Weights of a small GPT-style language model, trained from scratch on English Wikipedia: width 128, gated attention.
Each number is 500 + 50 x the weight over its row's rms, rounded and kept within 0 to 999. Layers, rows and columns count from 0. Numbers have three digits each. The size before them is the row's rms in percent of the matrix's.

# layer 5 MLP down, 128x512, rms 0.14, rows 76-126, columns 256-383
108:490414410482486584467500504492395399397508542452503523417471477512444393535483509385412487383546521542515447482487470419507539477466464401445504424395427449415441448591370499518476483448480516681527444533589497475534434461418543500523557531538502562430480502535514527545488486484538511489540499486462620474419484489538513531441521496521586519509484539571482516412507537570483504473494
094:506556432366512436470523567481528539506528393586418438436532575448473361594510496400429529421499529527426575506454530485506529428506534403550556501466450419530473573552529491513493528503478546511460459526571574518499508529374505459449472426536570488497496460436518403542527422507468535547520520537316545453494537433470446556458516505582422514473523442481468520533474457545501487543462
103:504531589408390510434583528532496537520493491533479459461545497468515565480513524548457484448513518422465536560495550527423495511573544532473492526555528556511555495501477498474522531440509509482466504487510637609518511453529480510518465512610534511473471483547511487468497514422457527528594472523421506476435473393459519533558494523549493487472528445381546397419480644396544416459420
114:512473535476521475520559493536590537455443538524504555571544504526563510519518492513526488537462448545545474442544473535512506474503560560577572536482511436484541479571579576520544457532579531459525501495516464466450606477530505532447513487512454493505596470529473536584455544463541527471533570529511510507602516603439547459495518504418461502500535577575506466592588480578452490614501
094:500497540554504485508434450513500466437577512363486623484500429438494557621472485562480494485440532551483465496506513485535472477431522502510498520503522472484389516512433554526446526496565461534478415489476560515500518581432459419521502502486544645427513524533468522431545517477488540450480559590505512534471391528566451540603559441591518581456519478395541531381459482594567547476512
103:456474460500444439494468437604572541499530550487584550525455534422468494516447438535524513475501444494508471471510570409545567476439572486455470426420460611503472332521496568601489511431526509440615533502537479463469461466565460503531431598505519468547488555550551558480429456460512426474507516435428543448504454440489576544468465590458501465562562559486516506469535531484518544468480
095:599511434515434483598480471509505542447394449497419547492556488459540432523445582433461551497474536560451491498583538460501480454450543475445538463587500447552648510477520450501409506536493494393423443545468510516498442530429485507485498456483403472542468529438508520504500532558513523491544542530584433548496575522493513599453456521405461498427474602412496524420505509438513555494465
101:484441450466432482474461528499457468593375463496402508433481636435475487532595467487470508481628550440508411510426510541468517519562373471485453572505414486492478474505488523553516494508557478502428614466437512522521515607422491494544489427529480594456516522461536485563635441487474411543509396560474504518513406438555440506539556525525470540492476508516522543536537481540513552448583
105:533445465517451492581441463510517513528464395478410512454574514498497565477512539477460444438515540483490577524474433449405557428502489492472527472441441569457538423493456469500637594503473549536422465492528456526499523453470526545499447493475504485470515479476435503561495471512434501446469497535539432475553558551557485500489437455403532538508495488466467412434425502515365431515528
101:476457492471526461508515585456465467480451568440519516448479536440479488535413400515510566519382466503571501560523586524516609460523516521556554602502449447580493554587437575544536478552481447425490494488488534444486468508408486513408546484449584496459433520420517526531448545460463476387450498507478547532459410567587599457519558495454549494600413452522477534475454486479473495478486
102:552553541387444473504555469506467560403497494592478475516591528519463468414557564471488568442564488470572533435457455518522473558468586583448582496467405559547561431527404513539546483567519533505617454535539441503414476504414473414552437542482506636509597413472432511495437457533485449601486522602488534527443581437434537547482550495540553563477489416453496406470508528495462448513533
104:461525501462512499541543444454504545499528437463417426585499534544523451481511557606487518540500450536558544519525526468558518614425514502487430457492647555559482544522564479400624502546517477432463486581542462543550497418572468485520488446537580553444457538468570481407470523387509498495543533571411534483571445565443472485507413497526538459537520494489506594531531465512500580546491
099:530494516491361570524422537526516610466510609492490461462432513582518502481456549454578515506502436550494594548488418596549421575558497547526546562519431457496501520561497531510463547405452553527518349543516515406530542450474469537489508429436448500488471507495501481499553569460564367532516478530473495497483504490431579530509470380501435570545486525458487491506532515534524459458493
129:541469494437505557487507449582471542441447546585475482563508400473596465473533556509499503504540454504548528520461520459537565458530505486544549473511456411486550560501533537587489482571516495481520456518569479399598503521425497548454597485474429476492631495477473447539531579508541423582548490602427492595577538532432475517454515466437455519491561506555456496559526510624501565544499
108:560474495472508434488497480468569575556490534495461518547492509427437570424526542472521515535503485483379483519499497541482521551481500482491455548476490506483598490468552469523635464468562450372461448538544414539521508385557444441490554528456466476486505455426533428529482506493483498511352399491631457486474468507494530494446538473520501491462514388416511607533573575493457419489498
098:485524527517457476481438646538421414491506569481514520454429485468500523533531487468465516476480512455505550459654500444468503537497479422499549488436494546528506454526462499521532445499517520539523608487572575461528459491493539550437505547529502559459441562350457537483419537455448523553522533518443511458377479510528497470423531478562555520598595498470534537502474454415535502566537
103:509484494442560522432569543458556503560510429478524529439425583506459493511483549520544533562500467368504501535596523494513487488420530501476565583542462516545494461549466456418420364550472486480419493598439446625499528478572485409527457528581433455487456465491534457540490566527461565415495437588545526462530414542416411449562630394533525500466481507551510589526440508545486522452519
102:501422493517462557488512469534503460533431582470553476516592418576553519462586543514443442501426435364488511500522500554555397478604582572563435529603469464424506469493495461484523497506531505491476482508502509484462465482491483542525486519473495554653505514468477536465522456497488438472566436472578531466559480466480459522490528582483548506519490551515520494518527438470468465362450
100:475533598505490584497521460485582443481493450503508536520360424482540431441514546583389515488502487545533461488481425424435381583536505557468483456577578526494468545448455442562582487580537507494395579524447500461517495495475534459461539530427491510530489465479482503519526500543426548437519523428490489490486500528508422510487512522507452508531466584471541500467375509490543553414545
102:448470561512466455564453597444457512516432501526518481466498514575514547556554446577558533452480544431424464507452576575492476434527473471474522531561441460539488562450583491414521540587540498561489538501515531525499494453620497478638484524489436477576530586521436385497554508446537514470530472527361387515465495530554440426537517563589576568460552382439475577457512449508578467495603
105:471532531516473475493533527531480445497496600480528612630505553491544474521460563582550409426544472503546534553438572452502486526470429593494421467486463527572531472488562448452513426444435491539509458446515514555511508530444517456482537489418459514503437462503529577518515473504523455510475499513561465490540488530521537399574565593386507423432494548506424588540483546546477493400515
094:530475425486525509489461498471562483432579516525474514479489493457495523515421507565520438451458511450499522527556414483479503523418498445489493485451483586437537477416489461497456494468539442394470504499571394484490491454531462500436443457513439517425490401509500555516574543508529528483499510510424509475493525370532579471395569533536488493499503469415531542560563479423497495550428
088:562516541463479480602540426479444478525516480537501531612516507531478556442497540479529488533489494484454529574459496472548460562429490511463501558556483387534489424438584523451420402543483563543469591529406490632452540644636465438482430590451470513475547508497566507501449522499582471509488533507504509498462445530535527548533470537442548525435533500447505479546566572507463528669524
097:455537523492563555581475538407472456574482505546391523461579369500456473425498470495518541439569552501535539518461484518580438486452529512514515516616561538576537504556491479457554466535518443495464390506446494488411441511540557480372454412556514587512479491536396457519542537460564465540563454567524582455525565541544482534468542531428590506424515457552533524511479469487521578492458
102:547469476592543534534530539520513456485485558538515515494530409489472506464549513447450446491463554485556562471527492526503453413528580476578518540562468428534570529479511571493455548556485506487462586592493466520496567396496517518544485502413477474517454561421520446452568497596589568549409448534447453464449481420500479580428449500580502476552512579533552595541576461544494434426487
102:503486623552484559468478423407440522563450454555399511548446518461510481448547525496509474534485452522459571624584515454548536518458566514437483541465479526482457517534585502479530490563529502580527578508409517534516550488523528596462441517416480525480535449520585459527417547479493469460403556442437538444522625566539520469500511480485500530540522493515482547533536513524472561513580
110:524556549564540559433526506560518476461609529551447503506553503475506461450576449543406497505552563513558500577475542418591534594561535518448464545468511513538510536447479504518548473544505551516574607455518537533441489566492561429497474531495469504468505332508430576430548451528489551505535575517530425512429637559465482531570421518390477523493453483450567540437578488511526507558430
097:501515398538468520458550441467451516571518579528381616446524490466543587570472488495525491519477422651525433545439507532493465545521504438536489546492488493489572438471369482449500496503445536489480477540609411582471439551428502420488571563478564546448488536522582583457443511514477440488453534492548482503501536520539498500548565527444414464458451546434486550511484430494483476478546
098:569524551452406506535444479496436621492397514446581503569551527468485535501435489598592572605426402460478501542523459524583564446522600510560506413503501410458560505496533488518456439427559529448540505467573443487473460523447518519636580503477473487501547448538481493476594516480587585441462522510493506552470404510455517497475476469467497489523465485505478405506472500519480488534626
103:552604506421439508450452558507463521417452555461479549530580594457455461481557538377466494427567511495483552596522571522566485452495477479549510447506483465616603467521455441501568477454537468406567509498532567520464510571486526509413488492498531519492500600634472572533448507530442506574540387520426486484544522450474532468473497509533535468477560518533585613483471549476449583543498
101:486492642488496474557461580578442549639535561532535536466469498454509471517417467562477542531476416540525502577514453578490619531465563515486531554543497549521511425529505489556501516566501534515492446493538454605443551522552435498505513541555509493495579566463512490587541491585491540492448487583455482509591436554472521558545448510529493525577461494396609532569557494488427524499431
098:568475506567540487478395454591519469543580556523577475485546540411507452596579457447518596461550508560473503506483501507519528503501548453503434469504520557445471506492454526503473559471442471473521471489475449558488498576557546580560495467497513579511532403484499484457465493421516548527470407521563473530470448512467531531519511495507481565485524562501482453515485426498547437449439
097:552475432505452519478481416570555514443525492554484465475488511549472471443465491481459563462539466440431555436533439417491532486570455507494491501398510460492537496494499599534534521508391411492458426518526565390566526555445497552528518446435477465386523469453532459497439477482468512550443583565426535599429467431554479445454461535558457419497530461551500523538479489408461515500495
098:425529479363525435462527553494534471564439560509496554545498451519514539538500493552495464459534530504457474484485489383406542512537479446571485489479476549537541529565516585564548547533536513465543505555569444522570516433433381490481414576560509512499601504481544617474462426564572487546467554560499513613606479532480559471449479489490465452596504529444527589466529539570589576466460
101:571431584531485512445530473592534463530444362510486489454340594491597437429610484570482477567548547503503424479518400430500485560534530486473597523487515553516454523500518409517600508454512462457499408430494508503488486585457527487411480505540499474527462487412444483592466518510441476536488480489478444536520580557474507437520519498427419410459478525471502471425413520436540539490496
098:442489454420483476412467571445428468577476527499513565496510467531512546500499467444520525511527473553555453458494502445534411437579552495529559458499584567463512523429515488414440521501387558490563567536457555495524567591442508529487483397541458426563489499479538486498500488479460504531576418433466529525506461449422555549531514484519532510450410440562448441575463517587545467424476
108:425464486547493533537499536514513455504497426563422468438450503521509440493443471450450429460501637423562462494463512551513465501582535491494569482481423418530478484481466421491576500457475533475489430487464563467502506368491651489487488416528448518481494466509561520416505464473429631574567509464484530474475419569477550537515515506552506562527495405597421547528528434513470503558454
102:480483565480421472508493495507501506576562502582573421450491499486466537516499501419490550506488518465521531420429453455456562455562465485506457453500557446486537501449507579438486468552552409424560506560491522513476494552518480595537470498513417568535427529535447472454480388421424440545473518547423436507494424498512506568528530429403554539488376535443482525526477446441489495533551
089:414488500445463504586504465453553479572583503506433534505534425512508501534476510548469568453428452500598525476563594466541493548585476543475532575477551478549560522470519597382469519533570453420458502572421447402531491542600467500465497471534595552448464457564478520415492561517535434434483426559517521490552523490520525516571491534510488561477388512523484483523550463401541426486521
099:546502567602389509457491461497466475605519498516488491447525446607438567537569429492425525503616438457411446534557557441472515528439473542486551489528541524530448475554520497454543585464443495552504541499552399485473582625479471522534449515433515438448475508506480512508544511461426542622506516463540493458486597525478477523530490572376530467452453484416517575465489441520620513516479
103:486577536497485432492501469508606549442521569559613485438532527553483540598592494524496456544516415558484575508547480518492496485521576504476514594614526516549467362575494558491506484480460571493532552523499495421579585577423544597564509577504498501546567494505552627465529470531551382535472531418508516508478511462433529502432515421456492490541581480439519502549507424526420499495459
114:468527487470458459591494444455544538552439467517543454511509500506461497467515540457453455501451510610513513435517479507508399570583426490523478401532377489508430491528505496432516527514507451538551489432487423527511478528535440520566562496559421539410587457557505494489446463518505521539484514496485531474493475540493464440626449498517487432548513540512448539494507561557489522524490
105:528478462575483507490462478596429527484439582474532487516488525550456404527494474530504444590620562514445485444543524524451504446447517519491494471553495456599526561406574455538435471501429438544545493454508558546530496595447487504524320450620544437549455478485593425462373482500451472631566427454551499574562497567570462522448504515537522490585499520453518565534549402531478526510544
104:444582441471569566490472493497427517543542446597521524558486463536462548539522557493589526561550504551588599480548463486495552466505516563565500501534501466570510523599548524517377481518451514469516532434488558502422558508569459466477498536578450526516533480544473398480563637486536500529474540516480481573472512495427537576554443487552510575449593599585513507473465494520460466541463
092:482593497511523486431412478437531445521495431537456556437409404529556524443523496519420415439513543537504437446474507546439472451443432507438552499362497452458433481470458508527523505517539530495492388472510515531451541557540529471539521593520449424571420555576506428501437530498488517556537453428560539487436507466546540513468499513430455467478458468477516468526451570482523588508492
090:443522508483511542475457528465441483531467487575546502503522406458419477553461406515589534527477537485517472521540448407561398466495418391529465522543548514462479470522545469488450561465498449508463386495481583548500462508467564522485482556529501494553485442428529461457589466464495498482478525527534499487574512573488427541534490580465520450537550579474548479562558542431546600462506
099:533509476447501563552568523467476564454383551511545547589558522429558483537681493453507608473464557571472510500536477523483604597525535530534503590511490532560529502570489522460506534620537531444523499454468538502553451451466438522538419497528516584495552512441520453499425546503445451448467508475580541560506535507426507443523539581558525560536470531545476586558544569525542504490480
096:525510409521434450469441521498508514472446486556430429416447513510464444374466489380545507460436477575567507448529467558485468553552422505448529473565425510491460563392522555504553514532553424476451564531519465432535553569445578508455592467565410483583513461475487416454459490498479571440550534471494485543539499499475454493406524593604515521477475533508475608516411476486511504482450
093:574500436503486429446577520500478508536494428549506509471399532457481542498534513520614503469519587529508498553469430387573475535503449529509549465523454527519526553451523511466400547504521462447556570483518433660487497524543403483507486512575494542431465454570419582590495427482562460542477584455485469564494508452566477473534533499540551493485533479529554476563491582496439509494451
095:487499585488519473509497547442409434605423532547464444531503559541466588457574501484491588434572522481512511470500520557466458468563526542551526510483539425515553477497634582487435383609456516462452488478357507497525586504542606498535502449470426452462487435495519528513538464547603464536507576500437509506587491370454590412480430470500434478506480519514447421530519563538507403496546
110:433441514364423543442507506531470437615488505435506516554520577440465438461487495566507487539453447520476520451507563447435472498494569612489478474520494475461390452445504513513511541448419509437490446474456408496601580482490444523545400476514477451397453505507445514386518526538504500473462490478631502461532427482560559421537488464527421454467446459494387468506546372439534483522461